Weights of a small transformer language model: width 256, attention and MLP in parallel.
Each number is 500 + 40 x the weight over its row's rms, rounded and kept within 0 to 999. Layers, rows and columns count from 0. Numbers have three digits each. The size before them is the row's rms in percent of the matrix's.

# layer 9 MLP up, 1024x256, rms 0.0495, rows 50-104, columns 128-255
108:485523545483547446571447508504433495485515494447540523493551472463524534414494458473507452497496424510441523479499502509493472485540472473437539584528489470398521448555583440491424433491512472531461519540545444503466476554511442507545483426491485495433474490429508502467491453451451484533477497601548532516512473484486448517440436538494502505442507539494625480525506500489509518505518
089:586496548488510517468524462523490588529477487471567585473420561548430496576476492436509519510576546560480518511497517487457517526514437484490488546479473515488559537460445493486514487525524469471491488487549526416499498515477407540509518492518446434488535523490518548494536407495523485499492510521437469589514519486509482497448452490454439519468412493373447480498460491462463465515427
106:527472526522517488561495492483440519477498468499562543508544532472420509470505542508515533471517536515491474574489395456476467474531448478429454383550466535478507477597516495579531598496494430510540564470505470530549482503441512457515454492498518528500510475529466548507518519424487448524547446497454449490539494426512514396565517489512520518544464475448558475470573475492552515545483
101:531554544588517479553526497470506550545499498519509467455422456544527468458542454503465564545538484498446453495537489495542455380424465495491555527417535575551526484512581480458407527469514512470503471531531563437431515538457487455457473462465502459468567491543501549438550482490531498470456525497556496497499506524466530514451538579544497492496524570452496482523481524424420496488461
099:518461582508449528498476526506384516491528500464442480557511522490473520524497483480503482495578496438527550532455470576456463496506476490420574449452473549498479500445504502471461541519474510495444586501491503516550482490539488444483573532502468496562552500547467483380433552553480523518445434458466519509500438444513563423505481500513581498442475489549568508541464456410471456508465
094:493530485534527406467538461512469532539518503484527470492500491492512496465424496462518494423551534513470537536551507505539504506502507477488500534494537581484471513505471479460514489566507486553540494562506517535565448512495537492455482443561542454468539545456561554454558480510552557448484523491475461512556458461502506495481465505414539498555539516456500534501496460528477502500498
099:540526442478528452527454487519428459489513517554549456512533478483458453526453336465499490453411513449497421414539465542468447481524491552484569541463505498466587437500548472469463540490505508575494571477494498590462519523463482538450474462567509502414429473546447573501468450537453552499435526454479533476519472453466517549512484560484514420458514496470532474567481511483536495430523
096:547551472499522490528506504537515450582534485481500458504461486462513490448482449480534511518491547467474452472481497498495529471433509447476457503470505516516573426410531464522413461540536508486493472563506486490576401400445484551527528548515510458471524469493445537442505490486480456530432515479509469441605492451472546515534506506501467523548506527515505561544557483427462479518452
103:518545584520492509530530498483409513520560496554514548527505391471493599521425503520469466511445512492518555500481497467548495472451507425462460520490495616540523519542500538503421496557479441473511547480507572498539468508491537527445530507492438497395528473487465564563462556513490504479417474520490479529515491449504555551487535585512592494504455528517518506477502554469469486488504
105:511517511491528484489515546437503589495601505495516466487525489445509490530480529455498469477468521507528430484504511597501479482428539501481563507499410452471500502496511504541516497542494571505368519537535484526488492513474501530381442495509467545550536517520428480410495518548404526540506462474425527434514501489500514510568513504502555475480411530497500514520519501457501497481484
104:529526436532509434548561503453530538462549455495493519507489472516509466525506479514413504453494499478488449480520535558454514469478416502579546516498513523533549521569483484562407445533476549477387563486500490496529441468568436593525503541494410506453486601520392557527472477537497484521475513520574445485483492469420499541496537537468490568409424517504496529498512509489441482533522
106:475561492512553551485521530456517475509508458568503469440457516485482515487501519516589481527467545465492465489536477445405485515429424499512575521537502494494418479473520505537485496485518482526457466521494548470469456432436486561489545506550424479440458551522567547482509491434447512472470389449449469475541414550496573527468490503432495506490464495465521591435516549421452508531457
102:542516502527572438511487550485540487535525494549501459499458480461543509487463458482464517438476503458491518536439470485517497561450484458446439527563487443493555494458477544510487478452403539428487433561442548510452488531406499440554553529554406458520491458449415461514583496532555550522457473514440589509446556522469471491517484536531466432455499526501500463475483521441482529393487
100:478485499437513534525552516502450570506505512480550536502498521511479635409487445528480546390537501525439493508527495478507541527501402525403527485444451619497449440481494482459456537477522505506505500523460501499489438514441516451476541546492433445489469565500534485379520546491510510546451449543509490465442529489459551515538501560509517495512495529529504508499514528505464534472511
096:495536456478553575485576480521516491554611508505560556499499434423477511470499445521439483475586476437464473542505487486480506499570416504500453481432453525501472491527478503499482482448406472485517529486528500499553503494461476519589502492476528490513487511470516490457506531515469507528478463477463458521554582478515481490532550559522506546518472528500594498570506413443458493549497
099:528569498510509484527552495507492565517550476555477461498515512527515441482540527513464490420643481500495499528458503521512473459472407476510497446504497547478514391523565553517470553545563494490452495554488468459512512504502507518548558575502491428546535516471454509524504510489473506457503498487458545476557559519462577455495481509450469482508503460473502435623571501545537497463525
096:547529554430550527543413521456492487528564511454496511462446458474450522532541491519538530515520489479465436521512547528532484520510488409537572577484485463457452453535471477500519491537502563415481558461444461490493453493454419398490582553470405513446585463513507479494432489557473422473488502521454489426515513470527473435465447525501459465539577501488503446491497491511614454454518
101:480520487550506515514461546448488508551510451550538566511530444540465545475419520487437491536542431494506534502497517475439452431452455506483504522488455521500425475490494510562556531524538536464514492507422506508540501507471499555494591477525424477486439490528473509518521494516485520560511466534554491442515500484471520556507494618473454469469476524534504568537591547474518562484511
100:480545521462453522480459524559483558497529544497501526516482505488518502426492545505485461500544522478458467512541482541537434474506523500469490531516432518500483518526480499485450441452439457497535538473532514459529485461502571487528535549571470497526565512461520516407514522510510494507543503477483513517545474481411543508533443472511411496463512463484609491592561489436543499512485
099:497473519461432563586477518556472556504476450584525539546496498562469528440531451476495455453464488506422508532489521474486470537436509494409467511554496466443561544506506531458488528526532451511565515506514472537509511488567478547461523519513528435508502570480548506380492531527483504513534516468480498514524496481507461537535480568512474466539494506459458465488467445508406476470468
096:494551570505451545533523555508505514474553481499575487531528560489464510464472485461515437505532483490481506494462572462560520504426532502531472491480465524455554474457475534427523443493456531498480537532489457495552433512433501489494486427507433498460509512559510565498472449435544504491468423480472445490449559455533458464536454526517504526493566520555502547502469492503507483534510
103:524540587549533492531463548549494526517592529507504559549442510494494500516498492467498493434602546497464499485518466559518546449477490419491497484513432493464478467590473491512524550509524522492449504463473519533514490549469434481491454454458473481421541570434460462519571489509447478505454481484464460442536520472439539530467511493547460495462544460473503514552551468490548487479499
095:556571456555487487537545488525499553506473536560471584525483513535454502418501508463459521495531473434409484526540479517499424471509513571553500540515405504482532499446495445527434536488431507492475543555503447492518525452526481503534471521453451464479444416487525477434546440533492590542479487511453482510525435484457477493540469489514453546503475563501492574418448491470509551519531
100:494518478483479451593505449502529552554571527504505476438490492438401524450414522468480458432539542484472469502562565541502442498461504506489555461533498538536592474553517460522474466466412482510493498556516423496504416466467514504540437466532519520497519450546522498498497439472499502477520472523512401527604570530500530480498552512527505527504500491499550578504442490409438461502520
105:468510471468503460525514480531545501500489567564510548477495503528505474531476454503472519473494524442470496418438422493498530553467494518541467467503464480489480474586580534491489510511497368522507542511492468543501459563565547478567504560495477485488440530542562596477475547447523480451485479503558497507530471518435582482472477639518481461561512534517460456541490474532431510485466
110:457508525503532497540457504453444492501464507449517450514427536526466522453479451444538499524499485460439526464526512560524421511564496456413564493515490524523498501509526475515436546565509528503571515425509473450539492478483517456525520479465464510480463491428534543496558461460496428513500439479479469494477500529420514479525453491552526524478534545412637510511460557442477484411434
088:539486534527521476486530561531478517532487454574467524472496520480405556459502540497456505454444475484532569565499471533549541506416522460452465480400491496444597424501501492507547538441458479491454503509506514541473364528496502452459515510498487480513546442526517597479528537522450520585473487486528511487505530485510518532537467490492491426543484473484474443460569537495428570535509
099:489464528559552563598479569487448582506523453535548448476496409560465455535516495485476481533477442537454517551515547506497491566442506531413516483509522592417519531521462451508412514535493557423480510508456501512461522470518485375490470522477508521493489464479509530470493452505481485571521458452503487535558519499468570482513529484573575541472447461485588564531481442461490445548574
094:458493502527497485551550498445518532529514434468546447442458551559485468434488495457481473505498534532467561479477516543519430485463490477521441540512447544433502391468556451470450449527558473503488493470515466492494517481522482532496546507520449449557489512509424516473493494504576501537513438480572459514465527448484457474492541492578538460491466511486479515554421483438455489448438
097:508561483518487523504500568464471508464596428531575500534466469499482476567512459410410529538527497552483523539522569477473495578432492472456545559456416533505484471448511532484513497479486483522529483480474463474503494451484435543514561560558440485468493517486456509485533557594455421498514430474489487514556489506474527439472395475427520521495479543494468551531562542511535445490535
100:561600550531483520517489450381520518492521445520563506471436430482475477529539472522517536478480531508495489528513536506491445511490512538549549492522463499457462460510436508453466488412492462438525514495480398461478552513499523449486535473562530535485524510524527538380478457499454562529496488479541499576492489477483517557466496547491490470450506465452513503535540569488408431533533
098:553519463486455449528522497550537497494452440526520541550526520489470467488510495459517477497514434442496521486419513595500459481469482483509539445545453508500520439503483430477527566588429453481441520554564450481535415508550542488490530552515525474538506464413528501434437551480492566546523443486537518515510492502447517528509508526529526436507491427457523512497508447525446511488551
096:482480517584507405491536502500540515533490462547513491527478532531503538594491531421505555505508519516501519537494503568485521513445429543491493541537466525481455518521545498499517489504531557528494467516498514503487527427420521499511478434447538405505527514508515499511467504513466465584433494582453507541531408509507495548428472492434474555519457517393563457467538636522499506492523
101:499565505511545512515484557530502494453555532464489544476400435473564556537500523479501505486445572509471503500462559490496433444475486456581504521484540574506464471525522520499483454476481557460527542508504439486538527553502400549518440453555433547507527513461468544509587474532490455441438517493520525519490491486487545506433488556457469451517469508512540514471504539547431493452560
101:494512533507504527526498561428423485573499507554472483400509489485450517482492500484457436499545549489487550524494501506499487504509525430461427474579521510474474523511486498564472551532464563512456498474506481481491549479487594525442522499487467479465468457526540443454472517526522530523543454530486532540484434516450488466488473486531565484585509520438480479573424559496470498381510
099:523546471568548523490561481502502505471497533534605512567533510488453550483504502521451468475572479524511554545528580535569516515506486541521529518535491560453544417534501543465565530513510453470485545410532427490469510474473527480519510493494521479570480507439516474522510423454533512523487482488514503521560461481496493505491500547527490525513518542434543501432526530543483447536507
095:489508452527526513513441516518531490519485496441465526426515515431446479487524486449454511499482539447491482587456485517470564441428464451482448499504484468503534523519538479541476520567515516548459519457559482474512454507473506507474519542482513461490537517492545495505585482535504527577448490506498423498436476510396501464513400510524448497570465519435494524492516484404497515524444
105:489520472559437439526560497514515526564481522555511512470454445564475528502435530462438523512499491475468459483472437539478447495440502566426545526553494492453476502572565480434494434493476501492499533488565387435511523509472518514506457458492501452471558521554498584476500484507551474550489429507530481556548582489458505534492525544452412521526531482519519487508465504452463494501518
096:509485464539548534553551491466509469475581569499480544477476468454462511545534534443430451498445582471518420567517466475528481514451526497489481546504529506455410469505459464495488498519474537497505505546574513504524421524531540534475520512453477412412549507466474549454541530457489475447510530494509535526493491458440504514523421549542546503467492463453483599448531450475476619515475
102:524546523560504491500497537550561507477539517611507444506467467491502466439407553497478468457530457472501455454536463544473417481469454518504471553529467454506479488496536470512507600513480472467511569458541545512547461441460431489424461434473445508468523491383400493495477479459441492488540528552532556515537491511491581499548503525448434463487515521498522542523609528535542568511439
103:457546505509507522506476543528393557506510524498533488501566508475510458415485512448551515452555485422466545545479471491463461494476520476401482519505427561545525501461551484483445495498420462516475496503517481487526477526570533492552514545592459518540462543521428541463509463524506456501451445510501520487544502462454493539523498496550495495499426571487541531503586446428544546479523
107:479559446524521536530580550494509537625506481549501581551494480483474537515462448485444525522497506425500529514481475487461482399474456412474541512470490532518508416463562536499514539477471485572541513487397512571524502571515446541547550415529499468479550503503559510450556505553463514477489482485506481502509559478461592522587479553494529522555490524486544562464509527511487512526515
104:511568550560527478502477519466488480529546467474490516533522536526456512543466516501548508469575561521465441497532475476532524506431504560485480510497518546477508532548471553518435511514515536525496495625485507542559518467527484468544525504543453492545516503481469497436558561484448555483430472541472473463445491529506489526450476483570537525397452412476530517447482505503525470418473
099:457491542477476422517500482464483493627517528586565453471483370564439487565493473470505478439472493480482532522510444450503494583448441522537511547434547500511477510531545490551511537477497415510447498504454504524513537492550520524482566516522457496487517422516555492519548507513451528493416493472498454481520464441479580498456465650496506537504432479566534525496521585518574543525524
094:456530506518438483493530499461515521466562518548444533511497498562461530549461474586465464481524498471477478544503474442509541515520560487451405480541442485493489517504471501537473552557467418445527503538509477471468464517482556559510536553507510415403507538510537552493524520438481626494495478488539516548469452541507534545470491550475494504506468485510510491559501504510418490462546
096:521480459499581514475464453483476527542506380543515475399541489563536497562538453510490509509572547479501491495507572507474470475511513528498454646571521517496509509512471490582448471527503457526486499471484509558526525454528521476431554449535431481500499415448546527473584494477530459550473510492478513498548577458478577547533432501473484466555441461485537558488497597458524429506460
099:523504493541553543543430530552479561529494441524564502571518475557505584464480486416443463417552442494430458456457492457616451493552489443498557490518519517418553533484593493501461496472485454447521506561532543496510452516467488518522512468509519520550455499518455478506496533509508533475467467552479505492424532512438499494505473556510493547500524515510496554538494464503448497462537
106:555503554491588512505513552445478462580496541508462569503396509499511548508494561462433479415546506475461551483498474507534473437500515495474523533483531516502554527530504426513513556554521541425563514535529472528511454489535558466453514508480452509529452505457439568502526500520485476394485512517520481431411486482503566473616462511500507438547523494476575503523445518474567490438512
103:529546488432511475524483448498536488507506479506466460471398533494511459558513490432466436480543560541484486535562499519414462469564499479483484475555510545469527514468545548516485528485514545430453528561495534462465490455483481436481487417533408450472440519540498534451485514522476465445513475478481540526469483493442525511484526524534520468465422610460544625475557506490534562434484
104:515499519486519535470513470485554415471471502496527501500488472509385596543475523461497504447486477477473487465542554573515438532535446517486537413507532532483501504514517461584468489495540524472509475546495421447537452482511531479426525430518551482491526493515466449493491406508509510521493481561427489472472463566511573502504474534477495566496512493489501554465526483488454510462486
104:492589514445496521529494506516394515533586502530493512455449456430530506489504532498445524517535458518454476583462455510464454420500518522531455484520485525490533545509502460511467523522532546551432579574544441448471574471530455451450503458524527465489515540492480477516538435450487464499508486527501490561506503517448512496504485518486542467446495490446464532416461482450436541470489
098:523490447504464492498474574527514514472469523477494615523509444530494485483406523443513491506449531516535500451537526513487511490514517444456440589553469461504466448503472534490456454482525525498523574515466427505513482445488540482513566487575473451478494547469452474512574466491478498558565529536550518572464476477502611479477515559441518559500517544474497496492456505510530509445412
118:499516574513610438490434539452463489495547468505483466453479460484494478510484468536504462483477488518475511543502572508489498505446494498484539419537511529448483487516502551492426563502511440521481467555476460477526477468503489517553572477469487495548474490494511423421540485469431501552414499538472499525493469520483573527455473564476481581554519592542558583566527499551462577447481
096:488489521549498464482524461556469527495460554549530532500473501464545528476475422426509528495490507526469527438569588474482497533468517506465526544493434531487518430509544525518503540444507517550493448542464538566480386408535485487485485431512536468537601515500466491514578511503455582442472487495524533482448519523448493522529553504453524511424504484508486506537478451543462417469445
105:483510508446588444478437558560518533480537466507438536570536441545537544437431449543531524499509551517515461499481443524522491472509523512487484503538474498524547480533475546471490511484542467514521488513465470484482469531537395495407477565538407476470500462425401464460533467533478517538454449522459499550577551492459568501468433536468537517572503458488450491534460523524418412430512
# layer 9 MLP down (transposed), 1024x256, rms 0.0468, rows 50-103, columns 128-255
104:458482478469470504517451510500493537539484512515546471505571476556507490512532502476461434399484467510500542491519515545505517518549557539470480463454498488505545433497510448452503496413551520566502472517430500475475458527531493473439493524451572464482499566480540533492441580462455487507539562454538557463541464554495453570555506544439509516502541529492500537469585480453547467476470
090:551490516487482517440507503542509500495506530480505499532460584480484499501483507506491450538528457527553522570517560495393477514470482454510453492538471543554577497487502508529564483478505483487364472474558483456504469500458528518494443492455450481526491487559532510512500545541528461459490478440491559538463480556507511524490514485452510485564451502549410475504497463500483486563473
104:480451464457545401562477502454559463535413440510547511493507487471511560562501551550436508446474488549448574553413472434409476491431438542471456457581516523536477550489497466524516522503498449546593529459517470475519545489541514469487379450461550490498494488549540494484506507514453535467558460442495523495476520457545455495467560450527500588459428472465522447479531480510534496511483
102:568528490553499490506527522530454502560520476485526510544543526465508543467504475467534435531486432525455559486517590456467501474454450486533498515401498553497512476494495398458506506514537558494480466517416469447475516478491525490474441513532534492458493513533503500410506587490407471503451511491605545440498532535543506524508489547495468511525532534519506493479512518501463509450467
100:426558504506466572491558466460484504538426475460561469490515562489527438463523439421507483485500497527493441498522492564561498518444458505501466523535497463394496512478478515479545462367474490499471490435526548512472418509526536501524537538480505462488514602436508500529494539478553508461462450531480538459505437469472475428497501364510528459463564446505542482477485436527439402513498
096:492483546497449516524570505525512523474498484523466505566514491566529540495486515474507568404450529440491547470528493492574521445481482535549547472470514492470497495450425479506507477517514559578495479487476477534500520539553504577515502513438596521477562433516497538474509549522561509550469544456517514502504559419439453506466475390468555533514534539502446541512541487479532542486453
098:499421550561506507536508451465511532445531519534570564467507499457439517445477466505434567471543483549553514519563507600479581534466484472501569518445436521500547511473485469483465521545497470502546502535519495491539481522523496415417490535490437551482426457468509485482478479513503445546577515512461513532519438484451530476547468517454474556518497573540494441542521521492435505529599
096:491481474512482460440518512471559497556496533504472461450471511529450496547461439474523566524496500483559467437466497513504553524473461469497477524493535498476451457490472465517470515517574521548543512420445495504430516472467532552599462570501567502467517486514476448530531458518523514487450448425618474474472560451554499541462458455517479522514626493498512517517561580536458492496488
103:470536513455503536477520472478502557494505495495445569583524546473494476498492556494507490550485468502472472502487460504535559595484462530550470491558540500490490502472442488504562461473478604432543487464452463487480447533600575518538427473477524507477539506512524432531557456478513552487552451497519537535509477596558486463517555540537482519404454447553449479547535502451503581500569
107:514539527536478517431454483436469489509455375480532478550547572531462452522455490440488517476516535450486545459530472576489555496552533546557465426487515496601557525485498458487551452399512571450469524500454540438556506489455560541478446553489490470376477561494455465466539427503520448504510445476502470553489458557466407490510540436497512484564491537538497551475453516449501539552530
103:518570481532513536483441535480451499449493521412534516544556451457533559481445504479496521491487503497495495429487501428451458528457407487524459520511533499469446486457450511512431476479522463481512554516474443509579426459466505465441497483554457517545484510498477461484445473494536552448625569555509582491481517455458471561507487565560570457563540467500441562448512476529520463522515
110:569513471472526417445501559533519434558540551567503467470528515493529549473508458532536458499551502497562481490456530519523486469412543470462471447544436444534461495500511461453476507467532552466489522505498539491515481512466500558579465463479470454493516521468445546480458453424429495457475450478460446454535527531465477584463478521522605504513507550459499436520484508460519604598458
101:569518610564516365495527474534511500497544531483455444485414486459486441519424510501517520507423524501456521456471506451495572481496490509448535516433448509519520584530474495469460525518478580513561517525503516470472583539565516502528519457504552463432586473461466500500491523498502492441566517516451499495467506505522528609494475459445452516504557541495462487477528520562469539484536
100:547467485496479489541531579439436500501500506512566511567518505494535498495600501541462534512494590530562501524472545442461577477497459507463517451433447531466466536483489555479457470418470516481501565422565510523554449469492458506430465525531500449493488540461515534563457516450449494445520519432491555518518429531473487457499510545441498503459521554497511494459471488452443478562514
096:555508417476547498530558497535528471460463453526472467475411461525474491472514505546502502476536526512554467489484516524421557551519460451506534441443581508461496536489486572498427484576435528506622533545523549484550497560546465547502471489542537482529531482489521509507554569481495473445514494474541487493518592496510537466508442484453519486501501540488436434523478529518510496475541
099:450477506537515443546512486499516540523566536414497526481525435443421466588537469525521572520477491481501574491487484480566506493473476487555409510461535521559470505494444479498486582467488515443517450557462436487514507509538427448476525521508468495508428445532479561454511518494524528461486545429514565438492440542501534514467475443507512451476371485506459426587517493504523450471531
098:461564480549560523546548545569566524449495554410604446465466483539529520529546528475481502512488529492416550486558561521479530550529454520495537518455511400453516535483528518449561533476472516475484484523505459514440434465503418509555508529458491487504539513463439474554408509462461544550556486493532570508476516522474504471491538435490486460518554395487477450457458493452488448478511
104:525476480458391383498441445485552459487551541502508524509456484497487488493599486544452459542477488520563500534543510500433464516510438463532477453476513502516480541483477476526485528433455526456548533505512464482510459450496462456416419504513543468521502488492466458507475582540488495472493533573549490498574430556522471449510530540449481537456475536499579529486489479420527463574450
101:544447505424513477521499619549517500454500467530456521464526504520512516397497454517523488473595497501483538531475556500565448522532456535545470507441524507539484519548468528484514452469495426474489506531440538448525484480526525506467595471505478486561492510442430420455526465506456538533516489521496476527512445563480520567450485518465419507461598453502540500465501492541548503514500
100:490475420477511533535525488499515524470552505486516539500450507509464516434550504506460504454558544472482442541460463571471509490474510569489509476486505498522512541514496472527466512481486532451486460498514474564530576528484520512514475436508573458470484501449501427446564511527502509502492515581489514523519499437513431515464534524531486489476460558474490443490542480547518540542473
102:449551496458526525533533567413488470520546394543514459514443528456469449484466580501497430551501475459469471487517552519541577502556544532501486519551493458447497589539444513449531503490489491545468502447513476483579522511451530492432392452537444526439524563513567504493548443496456458445493542524551488575520489549527522421573491483499454529540500484568471438544472579458559489508476
104:469523537460460533449493500486459565466467447529491462491506470522460489493507433501565506520405485443510477533490542462483510547563517466522479459525615464520512508496500403482549457474559569522460435440495551485526457481515475521493574551426557508486516484491465541531526448527546539534481532540471453522566513475482493546488511468440485527517432503527499521450541451546492496490493
097:499512545516472516454510494492488537523489445443590494515503527445487516549465525468494477505438533502596444426527552482561494514513459534503518521501518532523540560487528483455494534526505491477441419527437538476464533498470545480522540501405459544502485415571441552553549525476509461575543494473544490513508516455484492554501542472468393486484462484502426480450484533553500466456499
097:433439524482520541479496493512529471495519533496570483466491555509539520473465510531493479512478504500479472470479496560552589577424496569507487504509536454514508414566477552472504495551533524491559549497611486576447448452537464457555465482526464512522504501459530446561481514534560487523524466548488496473520554430528580479528475453459467501474523457496500474513488567507484456487507
106:503456555450570511492463471557533515500454519478452480481479454465524520440489448496448514502555575544466512499513539489503521497462558474484470517564510519516457498560505518512474506516467502531458513562503564521519559461529538518449516431524509448483511394399526552480529475456538478501517510509472524486484512526441511504572505562533497569483481497532501515512457466496439503483437
106:531414450424416551482438546520569511475435499542408480550511513531469473516506501518506491528475469452598494442481519470485535469494529505463497545497451544576546466503488545516437464509453491463575500488452569521465543417517450501475469477494505509440470491542526554569546520459495583511551511498534466557506470538475511494482461510503484494534519497529518439466518497506497487572520
088:450423538511490489480493555473463577565447442501479505458515540510459477495495472513499533504481433478484461520467520492545491469492478523464426515526499488472508578463543439547491449509514483465463495526528516467452474505575531524539459513504538573527527529604533474510456528504520431475478511504544525477506456542570541491509497366501493396510479386529481450535496518483551481542444
098:537507506529485510463499426528508473513473499485474518505520590523500550559497555522497456494535450559430593514477552470511507538430449511532545488557525560491478476438542419477477542494440555528557556616494474529436457498498584508554429560473485535510504450565557506492447580562568497488456491570432502548510494493507441533476480491606500464447443490504549635473519464567498505490542
095:542555531512394511494508536455468455426519534523523493548478456461490464539498470586496530532433494519468514519551521509490478476480534462483446454534419516498478542409479504461490501455477541582480535419515527536570534544558439474466473493446454547529505487556531491562521470545527437542490503482591474531477549504525508506468529440518418538465505582549460534523524458480477545430496
098:497465462558495453513536555484558481521495501475580496499523524467578463548486549543479480490484543515486574454458573559534405521508485539503556488478458560454586523493508443462514478473562454493534530484558510525432523491448519443571469557511445475460523538486525559539462581591427507559565424514443485485476576517464511519440400498488550515423485558493479501470435559454554505510456
101:509507505511456519549527527524534504483498469519481597531510473477455506483487492466494499537469503512516483515482495591465418500498441461525461529540516418425459494543412507508521501539497503492496436535541403491478549490542543488501564482459558454534523580532511536542478561481547481456541487528467453493560556504498447527427482464495484483484467421481509627534518527523515606494530
096:492565475502473460470511520475508479477536438453525528518519536520479497627560494482526470503473503505485493513456507536511575560525491484440477430524566500456493526469524507485609461491388482482508497484512479435511515494512505503475495527506475493527501540471468452505500483493488566528503460508516600450510447446517508441527526448511436425482506480505484515549524500485524428490534
094:549451495513504461442487494409554536526413454489532441503499485494513530536514466431414497451470470441488538524455384492547517479462512533459515480479535479468509500535506480554535477466531487489482398527571544515502531479515494568446497500458489467493490427517502479548426510549462542524536557511495467522514468509504571527503535463464436495420436474541487587514553513506448502544518
101:488428455515434485392551491591520516518525525516476526495578466629439495480562518516496547479581474505513564467572580514506563492486441523519562518576475545520500470512499539521583440480537444610487538471436497513492474488442544576516466531506491539493490446598538574504482467467491491509432447477468528486461548476513529508480531497503486438502478508531425483618491490494494474498516
101:501505534457561475474513532498477535508489470515460531510454481540532515480518475522505514476483519454458466524461530548511470468484475473478483547513441500451454474411566508469494407477523493463531479499443541495376472612545499385509529493520451484489562387512531455570483481405481481523470457479514533492488519425467539434545495468552524459491510548499576438519516527429544431559412
100:433512506522476519462516448542504505555417530545540562442467555502526488585501547560491519482517494522530488490449495407489548506512489477519558465615473464460501477443559518425576493589546477491522548506540480518504512557495524505497536520522465522485472512542549465518469457482486482497478502427490451561489511520478517471472435436491529481480556533514471549531477483554545511439469
093:479470475444511444534526481527453529498538432480488468523477505534526537456507572520540496445522483502449520531506437475507448514508473552565489498488539464562481538511549464491485495543457551518524472497485611470423469518505503493503480416514552514507488525486496434522523519539443494455497519548620490594487567525499548491478524356441479546421516504509432494473518516597606564477513
102:454478470548482551475492491467507514533471554425498449470468561494533476529524479502486515512523438538549417493464541474569516535459491520549551464469468488573492564532494480475525488493494524496472519527525515469524567542522513481533490466549469526493442542423523523418536503438553498575449527549505559476553522542434567464477496549482493479522546511482526456467451473487488470499447
097:550516533507548475445519423501461464463418484523478514503571548533482528500484451382548555549452488519480469467530471542548447537458538516578548456493543593497548525511486428443548542535501501446515484593480498492581454485524482550525538469513545483571515460429460533517494492534502536546508455493446485486505534455443494469515557472543435538552555511487541457556502484497513495523486
103:504500488559527554532527529532463458506491499522527507423461581513440545442509554515508492481541451533513452429516515479545503474497487584553549507465496524524521510460502564490531512520529419549414509480530527477460464451434518552482446472450557519518442504522434499455470454463500557526470516539513563590572517573517478526405488523476550554464525525423455457513475535420534489466490
101:495576522492442490478550471491525543465512408509509533481477522488457450438464617539462561525490521509490500538500443479533459464541495466547488443499463526442490467447496479446451522539471518512493534505537499455505485514457519597537484426456512544548497471544523387515522532538525477425462504532442506541475462522500431527521487525510510457485478474556375467489491433536549464540598
103:452558451546532565585490566530500505523514477504544506417520422570506527509507588597485548501522523498523520608495568488432576541511561435505508517515508513495448503486567521537475517495525506469523535486583511507526454505451443499532584500549498474571523501437464499496516499588422486482499581525602494497461581498513522427484528540441482492457487521510546456496486522460435469531519
106:551484501469477520488446505440452513515597521503462506462481499493459487476458489488535499502546448566561488489491529548510484477553504466453505536542460454546498577525444486497506495451538543405472590480506487478552574484482519512515526549528461519459518508415413523463497467449527542468494486519571555498460465454438465525434435534444499493447443493521442498448446493505514533563540
100:549537461512421477527559462440467503473535521553480460599404521504565510493500544496495504509436515440440502494503464445514519502557510498430526522522506435448484528511479494468500420457521509442545473431496476545506495489534532433494513501471546540433511456475541492541572535511546501462537571540450520536475544482506529423461494567557422506522567470558404470529537507459497566485477
095:452459495538504500437524395525477525454493465481526570509520553515443525536503503478585488478498499469508550428498551468576447478583421509520514465544516495492501503525500456513443530485473498537461525516522529481477523559496489455515562461487553491562546462518467446476502552493514494424499537486519509485542533556527513597481502442474474530457451465474457508469499475474574532432547
099:516446502481525490466482462552512412497527424532490478463450455499512568453528517483508393509527553538522584545538521487448488482564502517516556490495427481538459450541553506454526510532515569487485485544508485470459540433572474468509510490487552490488540452461569490542498514469541411449550532564557494577511518474506439477556463506510502507461546467455471489497488524412479528516483
102:508506492492500542527485520582485459570420488470489456462448540558500535488492483467534470493483509542405520512480521544485437461530538425404397570516402574465566501480513444530482523494421510483530453485499508473493544522519457526490483485469535455542526525451472448540452516523455570462500566533427513549478510539522494465467490500582442508520502454484440538541577494483520471477571
105:566511503510494567480515499451500467570468470509530516418412567530450566459520484485479520534514483544463486530504525462456450505447440456474480445517489531483507517547463496496502539486512434457498508543503529495549461450515523494467469528500417521529512485479490408498547449523482443535481503530515504519546439503464497462412476477498570436416503493537492568623460457534559507494410
099:531460524512548445498524519479464471532524496421454515423499533536517512540544521472552509550509431426484497524487481525521531508462544436473497498535491489477494485488529528474454478537491537465537475495495478490513539513419523532575466488475478458548500392555479433467544492535422520492595482439465512520416525457509498530498501414461485498467519478527569549522548433430509542564535
107:486536531513498504464520438446491440462462479427445556538526507536481512529463508513544446493523506542481528557576533538435544447504465481466512471512443489503457493516529459504446471503450581490485537544557528467550521485535492588474552480557488476500543450417523578489512474484473493454491534519480546511521484489524595489463429512480499513552609534509528527510521498465552556483546
102:544496452510473407534495476534511508537495458450462542507508491551449419502484455516528550521519489440540483579497516502520540589472471569473464523556480534512528473461465469496478486537582510423443499540532498473415541528528499498536548498624512478513510470470598496507553523467540488463482559520469494435491458515492438484526436504496443473435468469524548501496507478540534540438520
101:468538456451439494507471527498462556494597483492499481516557499459527572510505494545456537481514497550503462592487497523505540538550486468524493549495482474470455514509613534475510482442442472505530433497462549448448483504467479411520522518454512502533568461543471510540445490546544459444505456478474389518467485542532565475552470512508407496463492507527560586502480493494456493501515
124:455517486427492437476458494516432465483472536500502515495507499487493453510492511500558500513437503490618546473500498515498476462489559535514521538521482515508586555536572463543454509453523467496476506559519492536537471470448452550501529464467529542491574544505491443541539575491576485510513488529511495498559495502441485501428497449512508482543552498468456558545440509484491520480541
097:495427507487498558543493539530483533495432431571476474489492517531509491522465514462480495423477559500504453497498573482487494487485508463432430489494589555501540530495539498538430468489479525535476484490430461504446477513495526586606499561462530510448531500560492463624422490517465488500558533461501502490444493512518438514455496458581479458506547474552468521512529517488510479564528